Part of a small language model's weights.
Size: 14 layers, width 128, 3.23M parameters.
Architecture: RMSNorm before each block, rotary positions, biases on query, key and value, tied embeddings.
Training: a variant of SOAP for these matrices, 149M tokens, 4542 steps.
Each number is 128 + 24 x the weight over its row's rms, rounded and kept within 0 to 255. Layers, rows and columns count from 0. Numbers have three digits each. The size before them is the row's rms in percent of the matrix's.

# layer 9 MLP down (transposed), 320x128, rms 0.166, rows 153-224, columns 0-63
098:091127155104135119079118128151152041149145116114146127086098132118106117117118097105157133110138130146108147120136115112163135119119116157167120100175115101115177123110119140122122128113153130
104:155085115133120111065100128140157193114160118122132093115122154118126131105181138155128118127103130112098089108153109150128135155148154131142153090096188112125141133131132101101127126111141142
108:123088120173104183122159082129138078144131140169158068104151138121129123148140121122114122144130134136127182138154102122135125112102084086134143083132139095146179144160118098102112109137138144
096:154126122151153082078131130124133083128143096107073145056143100125116098123155116110134113098132117102116084148111117157143128082126122113120105089123144131122134097170127127149117125160117144
095:128152166162147146086169124122116127085105106138097151136116136140138143114144153149133148132108107147140096131124092116152138159153142132145146128137118194080098110130171132119086084093143094
108:173091102125120128150114111131105137147089090151150140135136155159127116145121129134176151128141114120121112129121154078132171125136155157130121128128123141184095151102138102128171106087187117
103:105123129126147145118097156176095110115167134112101145116079088104114114128090158121167122143153117141124126115151087148176154121109116140147110119079112137102121107105142129145127139145161120
090:082105154089147144142127157124149140183074118109153138219140160101121128127153170138130132138094105114145092139106129128103112118114140116110136090112113155122165104168112133113116150106097118
099:165111140083133133124105150069143153133139144120140112115084144133135165125130115132142174111166114106122180082135078124100112167094170113150115133096122160117113126136157131138127190104133144
106:156158140137138134113129116098133144130109132134101125228113144119110121145136147106145114163135144089136099145204118164093153143129140147137115111135107115163140101167122148109093135108140130
103:144125136099124090183102088127138099126136119149129111169142138132103135123151122110129130161177138110138104122144146119126131140107125129114109116114068099094094147117142155137082103155077116
095:110119147123106129117127112141179158134145101153139087151144144114102106141129116149151108149146150132127094159142154156132139100112182109183085113118110151123115080135128148136140132174130151
083:137140122126099129096123155086123106136138118087110131129101144131140151135157148185128064182114132136127099137140097175120123096099150156109126083119097153144101162152122157122129093200167093
082:134098113110129130177096125136103255125126132142152144076099101142094140109152093131152118127090133129164141114088113071136143137116104137133148201099121115114100151118128137130133136125119143
103:099137137157137117103119142114150123122120088141141117096123103129114140122127133145127166166112114164108102139115136123123116139130131142144148088142132077139109109128148107140091094117127152
111:133166150111152109171122140136080111134096125111156096129129125114136144167106113092136120103143080119113116161098131130085119111121146087167167126137173109096123104102132101136136128167159153
094:167151145133141138134118150093110129135128123149118129108077135112097166162108123141107096104149091156112136156104170128137119113135135107124159123148111100153156150113082122134114161118188140
104:116138152152182117120120200150135149101132166134140135138104116132107129165138128155099131134111141132160119151107113099078109109133129108127101112139108147133129121112139109146111079097111150
096:114135133104112096136124149154125157120171111166103138091158096151115134145107156165148103148090124124140133130140115103133134102147173132130129173146116093119115097145127127110084117130097117
093:172144119113119106151167136152133110125107125146174142048154109148113162084141143130152135141118094115107103130122127083173104151149136118146112167113093099130094144128126127124119102129117109
093:154142172133083109113139134136142162133096138126148104202117127123119122161097161140137151125095130127133143132120129116147119097137129150131189157187128111152113159148141121136126141085110217
104:159148105143077145094108112125111142135124109140097139120210109093136122173118096126147142089120141177121173139104130122132141114141116103102116129056138190115173150112098127181143143126095136
094:113132127152151083138173155159127187136132149107177117167114130125173176120122104138135163143081117155126123112117137093110080114158128122138135135166129080125184118132149091126132141118129164
098:134155094147147151092116102157113111177132172127155109094105121114083091135130134055122161115119164133112124092117127121144110140118140076140120131137102137126126129117161105126135154137162102
099:151086132139146092145111166129131118110132131138140124132111170126118111085122146085171148165105172147098097101178124134093108124138147112103133132148103115140101126158121097102166140134163117
097:169102103083178150153087132152148092094107086123116138145129127159137114118121169104127126133133140132152112135146121105134105107151137156123136107112095156150137134130162111102127115173096166
092:133153173134105147115153109139136151133147091138112128155110097107094156109151094160165158118126111168136112125156156169144130137155124117146144104150137130095171175171123113129136133094108153
106:138108161179123161101152115144074099121108089108082137140121125159141148064096150130165097124123146157127115177125123168130133119114089106110115160128135122105182108149082132105122158140099125
102:144105135084140127147093138117109189132121119122155103083138147127162156121112093084122073145156146113108151154100113077127159131146119163109133151106153134170137135081122105122103154153150149
099:160110128122119096131112143126136122119057143154154156116114141086117134120128128084157114125183148179109118126113115153093106152121148165136147112050137148105153099122123149105123132149116163
107:110146145128180103155138170061127163186163077123160130157140133125151142105110154103137106134109094098172118138083105104134117131124136099133139196140144125135117142139170140111139115126127133
095:123081102169100135163131088124101126114134101107163172137117169141114120064171100106125136144132145104097120133094127142164153137076114118125164150097124113140114105121133135112144157130133132
101:161100129134119132117138118123111132135119157155117120081141121125098149139117101142115130128145106132140138132101142122105140139110137135090145191088130140117171101133108136100114155087147125
094:089116137120096113150130131135134095108123149102138152145114106126083109127111140105127117148193125146180186147105130138103113115102156145130148098183156139088115111136144118146120153089130163
094:107111148142137115161122095141092087118144131147119136117126088148114106185109139117146118162126148159130143111143105130166132150159149138137137146099126101149166126085114128126119089149102169
097:162089127121110137135135139144120129128106129199186124109165136170133137181157134164127102151151127150116088136128153098108136126129122113106127125092103128136136052093108121091102097108150138
097:106137111117140110108125106126166195099107129117135123134121150080116122106131084148138168152154083153099154117118176171112128151094109113136102136104142130150127124113147098117143141135121101
097:131115163099125136109105154115100046139125121119169100157111115132097120162105130106123117119139178087124147146124069117112139089087122143119130173150099105101150136128139144148132135152160110
100:089147111112151128128119127111121137155116116113152134112142153125162113101092134123163152128147084146129154145158119148131157132153127158120184153170172121148146149105111098112122126157142134
097:104139155092176149148103088136133209142119100131150128104143157161152088151107161111106128131145107127100134147063115104097115111134133162147117141108128127150145147113146123128117164126102146
096:108108118121095123065166080124121142121130129129151092077121137141107091083094107125135104134146102147118137121139105142107172077115121152127103182155143140127101122134111119146134103128137112
099:128110139133147152135106100126152121128189099164134118119111101119190170153144153143135157133140119094132082109114112101152125145191106124107106116131128125141089156171147107157119101138159136
116:109083113099135164156100115124131172102136085118153165123142148145106080169107116115167158128124146131092113133190113144148116128139109121105147141077125156125132144118093084117113135122097171
100:137119125111083131121102118136139125142115133153158143182128089105095134118112108128114137085154113110141134063157125097145133117154100131144099045176124087119076130153153098139120142116105094
099:159154155121130133118116139173132235126124121125146121114126111170126150074139136142153137157088088107125170109102100139112141125149134152098151157085129122162139134145122149133106105125141150
095:143136171129086162139123143124133078128182142151131135136153141107086143103146118181121157098078079127102080120131144124109146146122118092155119180178095147099176133148147113098149154142120095
103:195062125127126123122124138118137171116144112182092118148062094132152099141136153120117157101142107130161102129128120106140114100118093129099115156086099155139160114154118114131125169112126134
101:146145148134126161153162067136147099089144127133137110061144109161118123140091103107145090124142146125148138123066122136163135109134129152144132064139149151087140098168118107136115149150081115
096:126127080131145150110146143107109151135111091082122135100122167134136145115134152163121160143118129140115060124141107124076121147160116107159121109116159095125134113160138110132100119099137125
104:117142107133117122122134088107155191144106121107127173075126146130128129144131159141069149121115158102130132086165103154161131117109134114161128122123126100124145120152139095099120124124145138
104:124103144121105107108105188140100106125120128090137117166125115121158124107165121176130156161134180112097152151168102160115153187108132098097144146122099117117118159071148117114104106116135132
098:141098143154098157186151138133109127160112094093163127153139098124119162185107138115140137174120126151123127209098123111122116101114111120130121151099133163092126128102059139094106147140137113
104:132103124127107150140145123129148141124157112109133120211148165125098122135174144111114118143100124130125079047156166138122150173139152150135130131073139124109129130122112104170152137137133148
100:121087141121105129085151093112149123120121139109150137108129129156116168135095123157151124145132094147143120155106162160135091139127137148116131145136141119156187184090110166148078137121149145
111:149127157147118152166161075151096086148135135158123098123148129122108126152109151149100085145095115129130032110153135122113087119172179140156142137120141135096135123133124123093116148127119134
097:147150109139163095094127127144139090141110114121148153105105118101179101093183163095155146153139124141143160148118081115081123123106159150159132118128107121093124121132112125174121120106147144
108:128140110131145154127138135138131173155148165122121173181100161151086147131140136114188157140166126107120132142177130076122092119095132115116124096154108140135132144146129135165106121155087186
092:128120093158158139148082144136157122135158135092164157080163158139121098125119164109136154123138088132137139134154177125118110161136112164160143133104141123146114106162109120155135164120159137
110:157131141145161158094155092135183106122148129134179147071124108078102092099109140153134113114127136113144148125134114154107104103137146114139142119172155104135129120108124088092173173110130143
096:104141093135135160136127155119133185116128096127125078103117129111120123112119120142137119132148130150157174128162116162126133109140128113099112143129108120116094114129132134121132113176142102
102:135096139141156089187149103145093192153128126094118126129123103114141132111134124174116125150130105144152138140082114078122129114119151138100156141129130117144109108132134096134125150169169146
096:132089107107166122104169129103148068106146127130142136112096119101134104125137103121100093127152124122144137131175124137173160134157104097141104074112104139110088134144101156079103118140094127
108:119125077111079137069170117109134143152155142095115110181100133143128150115102123167160138157135117150101139163132106149106139141149135124136114125093131160116113120121146118149144146111080112
110:079133150128136136157163116158140050133154107121137130119141140124141138135138109127117109119093118124101109115130116144154118096118147138105132131129127133159187155106095186189066097142116138
097:098116111159151131115084123138111111013152114151116149039096118143126119154111113176137100131131132118130113142150129119151173146109112154122090127121119138111145104133095095127117119137132111
098:159154108062128118105108148107161131113109117151124173104117120088171159171119142170130110137099096122116090136112107115127115150143129141138114109130122150124159146102128168173100111119156179
106:089156114118117157126139103139160129147126144127126111108117133094144133137151169126136126134139154158147126155133088100172115108144167133142208134173128092115100133097111114128151112141138149
096:150125093113155129080153101097156140102115131109166119073117156114112101167120163149124139134112159165096167092105108112118125112106130093113160114076128131100126180153163121112165133124150119
098:131138115133130068130160089120104139096151124126105137140139138142106082162129100113147116131134125113160100147117145099133107140099111126127116124170148133129106168142166107141096137154137075
100:103147146131167137115120119161099130117117132090104132140135113127110131127116133097083126102108074137119116120126152148133146093131106126123153134144143167142123139081126153109122145171168069
100:138142102107108140107118135094125163112156126122104110101122129143108151173126077097130146138159163096130124121186139107166101127095125108120099105141137106095131135111144121111102122079156153
099:148161123087128110117138095132129188125165123097172116142143172106131132156122121130130145161136136108101137127088108120132157137109094123132159121128107107109115101100130131104104144090078140
# layer 9 MLP gate, 320x128, rms 0.173, rows 154-224, columns 0-63
105:132169125160127110086146152108154088135118150089147118141127136152150149111132150093117160158150108189117136102130109136130104112167147181103128119104109144130114142107110114130147149125176127
095:121129113119144139121146114102163113113151104144118119142118113140158125127166154170123110131109079120085154104108118148128068103126147139144205067145121143083119092151083136118138175124078134
092:167090159134122158135138142157150089126134133124072154139124107118179111135139126135116129112118142143159151133157105102093079113130125091131112138124115098125142150098163129164155175122138135
099:090135097134166115132133135117113141169127092123092144118140158123150128174089141147156128090149139121110116140114116143144152099113114146100101073128109117162123110113133125109135091137106148
107:137111120170135123124119121088144132151169122127127120116113094092137143139115117089133138148078104146149157117177114142113108115117121109122114136157153135185089141123089102128087129172133154
100:136128178132121139084124153119091176123165147115097131135119099132113135099142133129132141120091129125140140099124167128134117127131151135079110122077126104119110061067127170174140107141106102
094:122133110126175121065119099135082123163154145139122137094140079147144133100107150129113079103099130166070113165131140136100124175138130138120164129122135188123151119170156147119128151117128109
098:082103131112131149108115115129097140135147120105132135165093139101137159101134122107094136139147129107128162106124104107082152133123132100153161109124101127142131156140181077118127117084165110
100:174113090153143168124113111124154134188158060116117115101090111128124117137097130177124086133112151138152151120146147099143150132141084091134135087133165147132123166141102149160152130146133120
104:122057110095135127156152149146098065100118106132142110139134166120141146192113094124131123138112125079102151145116125164152132131099120127195110134155104107115123078117124133126095136131131100
100:141068136070147128158115115143137119150132146113156160111145097100143129162151136129122113137107115108143125146109102104143146108133105154116111158145097145080095091130149122146133115155105111
100:153113127140155147101124153132130138168130153149135127163096132105154135142132128137126065121182161145095158133108144108158096123145126128120112156129093148106115166141150142102144117136091116
095:119147156100130137175112159124127154126135155102113126128125157133133157118104149153148115103153163152120131141108084132138117095163105094154114155120123155156127093093094172112151098104094105
109:097146161126148134144121101161158119126117140103153161120155108078121120135139165133121115163161113128133119126137158104150127137136163150112158142116152102140102148106083108144154116157133120
098:134126156131179111138115123191159168157157133091135114148144102120136118154124169148133149129152112169116132135092116144145104110104198133092084143141160165164101157101115139116148111151153097
099:114133099120159129143137117133145101154096141090118089072125162126089095109112143132165125158101119153125118126083140105101162137130110108127097125115146168142137127092158120146110120147137137
101:116107108103150090126123126120131148155132122110109141169146161119160158144159145111118125146155123116124085121188146169116120158133166132118131117131079089091110141104115174144144133141090092
108:099168122110136143145122111144113137137142124118116134107125115104143173125117146128129105133066100115113132135085144140131118112130165162135115139120125177171147145162163138138090076100135142
095:168150123133147119093133098085196127138091138165125111118097168108168171134143146174121127091152160092123112150123099127169160121116118201120184122118118147160092144112138122135118117146152163
093:135173145076139129104129153128069144178125145085126128137152115086131125115137162156128110152105138151142115095126124141154123081145113159101107143146169106147149155161154124159132161098115162
103:142139111097106118117134142097149108050154120128107155122140098111135134175088148130107148113114132155121139137162160123100121123125112154166095156148091147122185134143120136156143095150118114
106:134131148143115120114103084131139128148111091126126177124098164081152138151101118152169120162143132144148114094127152127149131141120132116119124162113166083110139126126150146135146128134107156
097:147114140154129149153087136156124131147123123118119136104125127103144098148150146149114122086092120125116109120099143156137147135122112123098143191144115151125127138138151111097143106092155149
104:115127117136129184160159131172160084119087100104153134172133144166147125134148165119103119107171111136111157109114142119126111139136109144165103122160187157135135112103129113136128117163152099
100:115146156170124115098146155141123112153169106130130128123150121135117142092134093160152136100105123114128129129145114100132090127096166118154134127112171124184148120134133137091144142154156119
091:151144194148133130145150121128109143153134085101116102135108060097125122093147083124147159116084106153143121107138169142153123112130114119192148124147126127099120134127124122138108149114115138
099:115105103126130161109095129123141134142174127099129103157150123135071077141166121160147116152125136132119125117120107166116120105115165167131120118146089077110117110126133167130122112141094125
106:113141144146170154137170134174143126131116174146128121144133118142123081158138146108176109152144115127148122064103166124141116082159142117110122116132066155094128153150132102129083171118147134
094:151100118147158129144142100083102118105136138107104131168125165117088131121179123139106155139154121122128164117177147131168151162123128122118114128152131137120140100101110122166125166142110154
104:098148170137163089108121101121121133119126123097138132110166116150118134123093156132154116182119136106110102124077120105095144109141144147145148110128188150141138126158179110122140112089137124
099:117131135158093174181141122142166103107064111185120132122142135127138121138147155116162112136102174133112130105077134131149110138137154123120147088124152151136100123123112116183137117098135137
099:134100149156122158123127174110161108116128079104129101135135186147097127094173124151086153104145089140125138079139146121099162104115111088162148119122151176135120106167119148118130130151128189
094:131125130102145125119107138135119131118158133126133119180162120114141108114128102106131121156180179079097138128175132151117142127146112109121161138144115136202120143108144106108141141150109103
095:113110136122146147133129112121111137127115133101117142169157192167141162130124141135106134146148161094169145173141125130128119110108081162122118133144104150143158107139124143141069141132123127
092:172153147082133113163138079178127144186127151070118125114155131116106103137149109135161130146121137119104153108158166142155119131118170076162152147100163142141202107105114161144113140157118136
094:147142097108131123118119140128112108083146118157157115158102133089151137187143134121154111090147141149167144129149138131125121136157130062091077141095116135146139118140133140103125143113146124
101:121114145099122063148123130118136158142159172130166185139146147157162139150128135151109081102141112111103108131154125163132147080112098143135130158128093122139115100140058184133118131103123138
099:107139136136114131112141092120113117178124051149110134128129143140133160128079140107170137125137120110138137101157127162115105149121158062126116120124089102115140106136138139160119116168123134
099:174130139106140150101115130139172122115091166128084162121110141139114152118147161140109131183160110107077162146143114141147184140146095124128147104131133128117142123112094138114169106138132087
098:122097130101132084091122130142115128130164150127120144129165052087137180165101095110147117138096137118127113142101127164127114092170170177129162128149127126156115092168101070132134135130163139
094:124105105172139088112108096178141141163137136134170158148107107155149132155135135132123112145112126150142110132130100126112158155119132167119086172136163124134075183138162154138116138085109125
103:109139184165103107087085135121156103114117148129108121121114114146127161142130134133140118101112111129129109098135115110142156140140155112105099125140109116169141086093127085098080152116117128
103:113115136149143139170151165132154132154173135124200143120165139125155110139147128110167157113071139130142147104152096102101163111089135116181094136097108153142144104169122114123129130110102127
093:136120091124162101142131147141100109149131130114108124165167082115162169114142179143120155132152106156157147169144132107130136144105144136176113129098166149152115108136154120096163142124106123
093:129095128120123149064099132111106150122127151138116108126125148128108146148108110075124144144120103160100105149134109138120125124116140116147134114094151176124144144119129123111070115119082117
098:105096137113123133106172163119176135193115162108134135145137161153119140103130188146147144131124095153073141099140145147111124077124157119121137066120149105076118101111110149138106157132162100
091:155172130134134145117126156143163131118169118127115141177135135177128135122095135115142102108143117092108078123122145119124101077127118116123092131180118095152120130102160126170141154143123086
112:136101155125116154050132113085179139111117123135106153144139137078087175125120146129125162143138145108131123132144170114132121124123166121106106147138156159148108105138094134128097141159124133
099:119106140136166178096131165118131112159105110081130124133105121134141120143140134158120118102141116067104145143134152135124167145072142155140114149122110096146112124109092130130140112125106094
104:119123108120177154117125107153102128107159174146128099158104117154161164107089150109076111096144127143127123109103127154113169139123139149137121135131111128145091119156133097116166160168127122
094:161108143168158110108136098128094135151149082119149101144085119137120124188071166138167141110147127148129152114115107151139129133103146129094098117119118158116111142191150112137180111149152110
105:121167120122198145134102139123142148111180094136124155133155103155132143124135089138102117150119155186128121154122107161160132151146129154133143102141134153162147136131152117134168104102123128
100:128082102136146135118146168113156135095129112129104134102202122140121122146120135115096110133117126144148149103182108143127101143141131140089104087081120142164098152131156152151115173185129132
099:149106127171116113111120099127165117126145120139139153098118111141107111127155173116092106133142094142073083105131161096152131176171135108090137135145147178119082158155125141170090148149124134
097:120139109101142152123145131083122127137157043161139136133127147125142142142116171146133094126123125102147107123131141105088123156105072158129116142139124157162162120156119131157080088159130125
098:077141099119129153098168124117130118135115163152116105170123130150134121100131132127117137120077109109117135134124139140131153137109103154164125127105140154149122080171120146139125149141166106
098:160105162160087115094159123131114131126136112124102110128152126115135131110123084128159168161137116151145121105140144180115131101099133133135133150160148126098120126122134100155158133146157117
106:081084125057140136159088088129107095187156136122141095148113118144123097108107114129101127106106119132134133093088108155122143098144120113163125115112087089150124112122128096135134143104130150
098:139220113131113127119107094115104144114122146149138127111168131135132152138137106115148144101134159148125134158127102128115153154130124126121102153140081136131152111142132149081115138140175098
095:174094156126149158067103155105136171141101116141106126134110145175170122131187100082097125110152096109145095128134119124163122117118137130104121096110103131126109112123163127129115104085123133
098:147119109140140132139162111172110148148103124112125163143130134087150051132133101148124116101118099128168124107102069140173103146128112125131176130148101151123115090122104177096113167159099131
103:107086103142106126107144135137125120162136094103088160127140135107128135139149163123142105089126118104106117094137142128125110103138123126114124104104142138163093148138145140164161126133132118
100:169112154132108128113140125129125092118141138153117156140073136128104125108127130154155084164153134117144131137133203158117156173120141149098095138147180157102075101148130098096157153157124133
104:108123138107130123100146111124141140085125107128179141122112150149159111147176137118114073134101127139103146135155153079106161116125148131167099081100147137132128114115144127097096149090129103
102:140116136123106105133125112127132150142157112092134097105110033095158132136121149132124123138124125116138124107079122141113070139186142159145163089142100135131182150126131150126126137099126149
088:116157127129099150140145086091145088097116118105142088147150126115129132078157151128127155086124099172161156187123109134163162146086141145146130115103152067120136118119175061145146134133138158
098:130148119172127145098109091143136114086178181139157134083124139167132111129141120168106110129090130142114144118141142153138119088128108129111151145105111109136105105139144104092116159120107139
095:069111098150144151132081164156150135165102176141124119163123134065103101121152148128170120147130129150097112131107144115128132102079141169159111119134135141171108112131118132123150185158162119
089:154101101137088131121159161101149111133150134121115090140100112104145117146125168136142112149104107125148127145095109075109127141105152087098140145143138167111150161118136096151170147118070131
095:174099109115118160119102153121123123164173059132083132149090109167118140146097122114136120125108121161142149123149148114125095113145137129075117115125138161158109097074093127098117095125139127
103:072126120170137124122136128149141090082108095143124149135151132136171087134166125111106113092139128097134103106127072164155109138156103098159131115152156168132083147150081112131135121145143113
# layer 9 MLP up, 320x128, rms 0.179, rows 154-224, columns 0-63
098:128112112157079124147105180158113127121116105125130126089158087131180136159119137145161149076140127084107133136107114137112109151140136124091135117127109102129136102144092092080117096148149133
107:139100123082145092148079142135159153152139142167118143097113142106178135086132120149084084128121117115140103128163122117133082129150129128176108134100133149156111087111110112120147143095128153
091:067117174111160154123101139153102153120140121120093125156128138107133135140110105101107126094117102109126190150095129115102121139115106154131136164107143113117132109121104129096130104108150123
097:150150081141097138137114081157115110145095137128144155105135161102139117150097126106162135133124139171100142063114133115143113149151107136107138098109169146140147127090112142131174120112098125
107:108111135145119153103113143160069158141105159108121120184145105116119205126111156147158129157158129131094142119126104133136064112146118156136124166130121131111160127113135129155105112130158133
100:136149166143118145124112153132125136139122137148134120072190123167164129150132145190140134141116113101144131149130083121132110110161150075082137114169126110117086117141124165140180135133138132
091:157158094129124107109107107121133119107130133116111141091134137146164148120150111105100176178154163148160167114106091129182119116147134143114111151119141167092098131112133151125137181095102095
094:132145173136169137134089109133082124125149145085121133129137151144133140137128132155164125126105078115106135087130146149105095128108144132101114185100127127135144085141132107137129112140120076
100:131116160121105130139170127112147129121154121126118125141163175101126132114125115129116131127164101150073134124170116106139117134101108130137141105164126137077126153108150131133093084079129119
101:089090124158157137132159160166102124127113144111138139113147122152125119147086083103145098103100109105131112113164119106149114129158141133148166156141119103138143137141114090151087145086138164
103:153100134105120123123132131152131133146085104155091080168140112141114101128135109130125146108152164128134135089122125110148149111141138132117134179084137134109143104130106107125128156182184156
086:163098139140156132106147144139160135079138138161161101145111143096123132125121134148139111134159126148082167132135168079089098124105101126118098101089070149158111129152136104124094094156115100
083:134117110148113118152117175112135116158099087113093144120143130097156125135112135069102128076125143091116127120108131106142108120141144116148114123111082177112175127134079131118149094139161082
105:166104155182130125146118093170133138111162087121142131171091085106142147084142109082154098140105142154118162159142110114119139129137090114103120143156141106155126144156099095139109128101121128
106:112157119141098137155152109165164152165119126103101108128092121147157122148111148115137105130137115143128162105125133147110081104121132101180136108122130147163123148071128156085120127114160136
098:081125083151111116155127154116124103089139145092185153134143113129108076132084133121129139136106180150149124179155199145161124158092148128132099138146140175102135119110124132173136120106129116
111:115124129137145132136118108143165114121109115156115102099151097105084125136101114126130139107146125179097121148171122103086164111163125070157106150102156125159112103142155118108081170133151117
091:129133138111154080136145120125129129139115106109146156125081143102103163140153133130144148119132154117161170155154100108145179144111121133175112103124148120120092145137148147140183157102115131
092:115158146117095153137194111152150150149140097135136112111122156116088173144130098140104144082143162162162132109100114141139131109133144124150177124128082130158133149109090131150136102132169138
095:105127160132112129093161110109163148146122088108120095147144104152127132156130169164128143124119168144156168137142152111163113120092095103125157156140114105102119142106119104117133129133157183
097:119117099126126133113115131107109145164124127124121084079149123133120133158069160146125107138104129151153141082133107159086129138131116147170146111168158125138126151126125157129124118158121151
100:087142125118136086065110129120099121171161132135117161092106134092115132132127111139149076130080133159118088120131118133143148133133101117092109125091128136176129131124109128089136134108078136
097:151121121143113172141148108135126132134113135118111172118133139157128100180119127140113117147095148181144125145124149173115183131132124109063118134162136157099131085131119143112119120116149124
097:138148098109134147148155112137139147151135141126124120127162121099140120165151139132149126138152132093137136112107131119121095116130146124148126131124148077177175143101137110102158181168152112
100:162142110069096122095148143125127133158071119123118087087161116106106112144147083137107119120136121121137098128158134079165107098128142131156084090110134121118143127149121127149103175128159082
096:134136128121099128152143083144153158142119086120124110156146122104089159124122114114148112056097136171165129131131096124127103134129141169087118152120114114126181138133146142153169116094139141
103:113138110097115091113174090115175111100124152089150155135149122120081101094099151110160100147116122144115109130137109141065144159131133126143150136133099136084138172093097100154147099105107120
103:141135115166112155126175121154138124122142104156161123108110116122107080130126111177119098138128133141118122113132185120100126125144129144141120116151183169137149085117156122079123096115116154
102:144107123124141111118129116154104147110118164112124106155063162126139081125187124098151150149166140142158128137059124167151126152111125127104149121101139153141157142122121126158125117081106115
105:129142116103147160125150166140124065134136107124100083161154135137070108118144123124087146149155107133101137091127105143147111089134142122093131157149181137124125126135158151119168129133129117
093:168160111126098171103131142107143099102106128126124102096120143122083106182138118146094108085151158139090075125148150095097124133138111108069152113116130121094174134131182174123109148142140117
102:175127131115080153094138124148155123136122106170123148085116184124103139093153158169154130108101155131158143125134155108110181117095162096103128164140136122161136129082106131108137104131127152
090:090095134106117136189142114150115070145115094151088086107116113106106153129090137140139135122131117167131101121126107109130094126155144128136119117144093116112102158131150116121168156133168150
091:168109136159128141125171168137104098131118115115170123114114142102089128119169133140170100120159109103132166127173147154117105109092124103151158151145150162081079168088149109190149141129122100
098:144182092146092134147122092111136117094184141127117108136123112069184095111082117122117112148093117168113120170134108163141121114092122092104106117134112196202134155115148154112086111136100112
096:131164063149145090100157102130136149119126122157137094123111149128134138133127106160099103122110098172143136152155098148163149107150166143131124122154094134183146121093095122096134108142109139
096:143105148144128164138115134122136153134156122119162137140158116127162174099161111112122071158144154128132093120155143099133157165175155151114121106102131121165131160130124094123101156128112124
101:121114137109105110118113114131112164097143128120113168114063153114122104130172112115090060124166133077093121123121094097130152128134097154137145118132164147103151129104151165132113165152151134
092:154097119147128094098135137144076150104135162113135116165138106119111155085121113154131115154142099116142159137140153140156124151109164107100119131137117136090091132131101100082197113083126163
098:147142115129102104132115177169129105121190148130167132109132133172129134156153107118138115093118134091114141154161171159099126146126144150153136175087132107150106101119150128113155119108139141
109:139108139113091105054135105123175155132137129117123130124120106168119139134134146124164109125085157134103112165151146103111123143131135138144131141106126168095147115136136146096114126081129136
110:131200138131132154138114102164128084112151127118104154118126146160149083144118111122096156146124141153131140142134105147113125161132126134118127167118145117111119160140143148154133116177056208
094:113137143134121148124146129170124140151081126105159141138112136161123150103107173131132093096158155128128116141061121125101113135096104149159152144098158173112119145125126169152138145089115143
104:097114119122122107153122138088156126124130149145105119179120133144084084148102128149124125143144076131102128112157124113082159153177125153109119120111118140170119154170123126139128111137096129
095:144157123159130087068105107127138092091101158144109136151128162157163161113093119144150142117133161123131171141137155179179089113115133177104113093130158086122127134120092119107152169152090163
106:117201109110123140144134110104164098167141169154129126133070155156145137145105146130111143112107152132168120129121116125116137138133158132136123140124166136067100093104144119104167119133169134
105:117143102092124107101093074135129095133143137146136140156122143107087139135123078110128133095116113146159165091057125118177149132115149152136148135091099146091121132119104108127144094153147151
106:092117102152079118119109126116109139103098110154160111132143157143134110151114146181154105110091155128149124141169138161115121178119110067134118094158155138128101115135131173103121108092072123
095:077128141110128113141070094111145143074115158127146184168114131146107111132150118106167123117132138070089158143112174179164145116168127121107136101143141082160108114099140125120092142141135145
101:127112149122137135126123129135085115154142100125103124130060105131114146114151077141132090133108105101099130174164156158153157198107154124107130153121107159119131110134132096075108075138120132
098:091134104157127157160120125121126130107140165156131120163120120119151074100112100070118133133126135095117094165161130117093114085127183136080142135132125140162126154137104144138116136183104087
104:173126141151136104120148124108130125141111121172148132114106138127116126139126132144124101160143135150138140154074109126147148115180120118160083139138150152134172096086082118126115165137130165
104:091138112121133114137128142157159160104147134139174126132142116110126117109144155138114109125118098119106104106075143122123103178136120130096089139127109140112113138175142112132075088091116153
106:113114139130165146094136088173074168119130133123119139135117091139112132129125134128114098120091118129135110115127099146137134142167112113138173097111145124128111130180119090140079132141125110
097:156132101120111118103136148140133109128117123147155117123136148155137089094136146108116184148119145141122149113130080145114140126153106135142155073175122085104156112129105144136139118139122115
118:116131132131141151106107158138118102104115140101142106079121162117159136112131119137079116137117119119089124122087166101100105124114124152141100144111148137094150095124176083137091137142153099
097:162030073090113144123147104157138129129143168126138120104124154157153120140128111134114125115131142110125181189116172148107113121117101121134100104150140121150131116157110132096141146137096115
120:144188151110116131129118134165164150120113142142102099151145153136124141149117121093135124111116143158149151120155102113055130097148149117131105121106129119137162134114155113217118100125114123
093:078076117156087102149079130129117146127147138129124147114130103159102133120114165141159100161160142103120127131135112110142090171146125130119098155129109090121148141144123062107143141133117115
092:103145110105112110114156123118168125082146133150151135116162132109103144140120146113150149157151081095112111098153130147160128139138182125134118124122138089118126132139083150147123107118124101
099:069147145171115118135163094125140146161147145109136143170120106082140146136123135104148190125139101129145153129124141190128113124132153151168149159134134111137099127104113114121182155152122130
099:151157135109100114114146126137133110160172108151120126090140155134128172101117102127170112135123165137100115157145158149174123099082149123141136089128110110067095084116150137162120157127108122
108:117146125116149141112140121145129151110095149138122182121145098098092135126066105146099132105121137156097161114114134072132138079117118164117133125161099127166138121103109147172112090105115166
102:148150114103099113121078131118095147120139131128123163120117106140154152170128130096158066168050131136107132119117118110124163146160124149158127087074125124119146156114153082126102114088104137
099:174164079150146157127068100120132102132136127132105119161122109140160142120128166147151141158107092109139122138132141146117141143155157099138112069111107130113134176105098109149185101098153093
095:176079130104083126115120144093091110124083097119153130124098120081166144136122104136087103158162165140158119105113099138122105153139117104111126120128124141144114133124102146135114097094103131
102:162153111092110171099111104090121095161147126137124120102111151154108172156132108107095135104127165133121088116087189158147139142133128114128110128103119072185132136139155101114158143105109142
103:129146104118110123099123146108062109138164169147142130128124160109157094159118145115188156119140110147171125123108123141107114120124132120112151117106154140131117108138135098093111141132140080
097:156150143096125127139106166150158146148081133105112136121162064093094113135100145127120147138137121107129139137169158135152161099130074164146092130121117111135157093144134099111160079113133133
100:120119117181127112140120155171143102162109129140117130107133119107135128129051150119134133113108091170173136131155129129125110150130141147110094125118106131117160130134130133114153121139128128
099:164151159119135095111156115160111107139091149117112126147127118122099157109163118112147146125111151161184134105151144128139168134104115121108112102141103123106134123162122101123122137134084074